Each number is 500 + 40 x the weight over the matrix's rms, rounded and kept within 0 to 999. Layers, rows and columns count from 0. Numbers have three digits each.

# layer 2 attention query, 160x224, rms 0.126, rows 30-31,62-63,94-95,126-127,157-159, columns 0-111
551522511421372538535533521529478463520506504522512491595428651564613519531414551570448577447369456533495567538432444521490537512432510610544496454486476447551505580532388516585556557539508521492517474583527476472455489486470525444574579459539491514437509481436511507521467495508494494462472480512395499541470502481581476454475493495501
524403461525357531538532495417552430529546443467512516541516475393481552565480446510413513498463481536532396555566525557489431538537458553523522595490529456540495510501528460532517457592468527458523411574556513508476491505404512380519523481413481515445480520518556406528461443490522599520522467556466621485443507482610469488494464436590
548458499562507594464469509492524546517500546488540485442611492399461503444553475501498458438526541544578383553533573535478556510438555465524442549454526534508410542513492466429557483429493592557481475447427541525494509514476432473477527507494534526565516533525503440440482568570504573498534545501492475590528455502496439444543521545486
453466533502481478536463521561478564573525483553513434457494437556413518496527443515473471568471518547568570489548601563485465442482540539545502514473523548528441521523472477447477469515487457514518475519471517537499464519524452429501565411509494443486392548505516531442473499500471557460452511429549540500501441532516513454514473511465
486523507395455507502496498451451490502503441569474503459491446517559535640555479508498519497452559494476436524492491463468491477467515530542594507487540602505501480513506452499492495526507480490477520470476525561500504538491504426516523430575430500477528503481527467543563441411477571596511390545552448450483493485456456530524476518507
541484488500447464448517416430510453482461516467541472431501504475476504459447463417461480506531496477569491513469500502524487473492466458553457509434532546525456482496472535515463478471512477539532487496455511540507610532532532519510484514463413433572484509521572473457489498426502481458507491557500421523502419492536511477488498503523
547407482583507456507535538486438437462400462527514529499462472505494500560458522515440458512541410433464486511510485498457441541502494422585442504572515533488506513515551426466427454522558480547526478459522491483494503476528489492567509496550416521546512540480442507511480570510459498430534546455434472549528517567485522520510523485541
501532548449462549532489478559456467559450447451587502523462541470449447495486439541475584485476533451441452489505478534453603517524482525390501509497487535527493497520542543469452460565605524502532478532532537443479529545525493454472540538463500411441500491429465500413471494587524524510469514575429495491544498507491529572520474477515
488553481557498509548517562501495543520497500543529540444536518455563427436547469483592459465471510577515429444510536507489468431478544497518535501395464485558456462533497465428547469498485475423447474530452507565517559450426499501509519431521453551428497491510459527504464522493453506504465494425592476467529543455491511498454465540532
580417553519485459502582520518436479483415476498490511499564413438404529477460483538506476517429460483588367507468559534506436506500635484508460560556547596571500486485471505464571473520505480507471531490454496472452526542603398432458538483548464549510497507489482546441506525552496489464499568471517506537519424448481513523445562568445
467468498451544586528507494548500491583456570453496473481469530522467492567575458518517457477480543485533558488486525454469554541523530572494540514430478539516543518553462514478465491498484592560527478492463610508489525562578470495427506493502534478493463469495412537518433522504490550536509533479518457526471533561432452471510458520558
# layer 2 attention key, 32x224, rms 0.106, rows 29-31, columns 0-111
502495454587522490509450500512484560543441511419597539514514541496518520512491516396482561458516470491488508494505490440497492548535445526472521486551575490492491536480544558462491540483502535491534509506491505502478483426510501489459479570544539467593498507438403476394501524518468518541457508530510493542475556483531544512509489509547
477481483499473475509488501528486564550532512481484487618507521495434511548508445497547492513500554446527530488497484549525506469497564537421507500472444454489531525471529516531505484451525475499491451472487501570500550452525512573549418477453503449480480461442474498560530500551418456546502529558526477533576530426490522491457442544500
540495462527483501500433434536538562480479466506444498496533500543609477519512513431541469481492526531515467527501484539454523584491423533525410497440505475483497589470436506504514521472502513533533494517455531514514521521498523491514492459452509482549546520461551522517509538523459473537489404418464492496521515454521490527528494548516
# layer 2 attention value, 32x224, rms 0.139, rows 0-1, columns 0-111
438538404501551538446441400455463505492488469450501489491472459530545502521407516516450532490538400459478448460498581464479525483495507564454436531472552515465529483515467497540547507540416435427500488507499417498515503546595499495467465483520475460606565515440489459532505536561446510498491513459499465537533512435474523528498572391556
500452449487513560507534514533496571411574422468464514483467580521505396448542554496468499429571554446540464493541506416554468562464513480527536401568453528497423502508487608418499542426451509512505491494464522519504492479436607442448539504525533542516500499496558467511480453461555505510487465443493440519546574463521520501500544480496
# layer 2 attention output (transposed), 160x224, rms 0.147, rows 0-1,32-33,64-65,96-97,128, columns 0-111
545520529465484533458576526551505482523496486442486497479484509563501496449556464478492451494462508512509534519524501504502535545509450526414556521518429497520518538525531509549467543494538445498580467499518490514483502475442525479548539500522518489484427479519492525512484509512536420451492475454531479550455500527569538486453520504514
498517510505527531498495499508478494521512521502557544468501509498539539505516473493521495517489481493486471486501500460489532512491515457520536587449481559495483452528513531458589506500484506502521439494536549521510545511505446464542449543452490502466537574514455522486497487535527495519484524492472522464516524489497509517471491470454
470435476599469541479519524572537553508505524495509527502534513545540509533442446493519530516441538477513475560466539520523531578524504508560499528478470453493511560548497517475522442521474516484474505453458523544479564484522486504461512440450513505538541541449489479513576472458453561486503525485469512511526499560437443516487438452469
464458509480453450536443529464531525480481521557427524464471524500478481494518439421464474496516487467496467561529466526464481503511481521419454432451524499438499529462482482609509537547479557491513479475437479453511517498499487465489556516471476525476461486477466497565511510474482512491554425513526445540534444498518561442451560510506
515565485503483480515505567390474533506522510520464467505486519469484483511494454519515543510552482522509424537522517494474521474494516490455474506503537445516442511501475479492506471501551506443528532500463474463513453528495501470453482435433475507460515508565521528465445523505514571568515546538505547499479457481487476522487523524489
449459487487562502500501515531484530510537479487448476470478507536472523528491546510516495534487486517487474521448504560491557478567495528560542481562492451486539532493505477486539519507507483512471493503560505491439528495494484513530529478522514509502503456490504456445494501484438528545534547451525539479541518468507521509557435597481
473460545501592559553534428544579539525525536509481493469467383536453512606526463494418416456392520437357508529476529542531389409457487400525484533441481568537465507567535532617444514430483581505474513432454576538492556558580515459554446517541502544378460514492491557488546556450509496567555519496549506439537566533513305534475475494536
350471560586420463476531523450505500543561495502520506518595522460503506507586453586451450496554483541535494538550456509574506541497560479539505480495595451479510533513651416470487478497627475445467578497411493488572461464531479565468436532587501546642481570495414495460523527489409574420566550543490568498464502535505518513491512552620
496483494531523527498523479532432433484555485511554468466487533456436501491474566463464524503483510482504492504461490495471495408471521464533513508466530585450484467506538557482521499488573462474531465504535506517580502564489530544549546571463533474472486517469502481512538492572541480528534530480471453443478507476413491515449457490566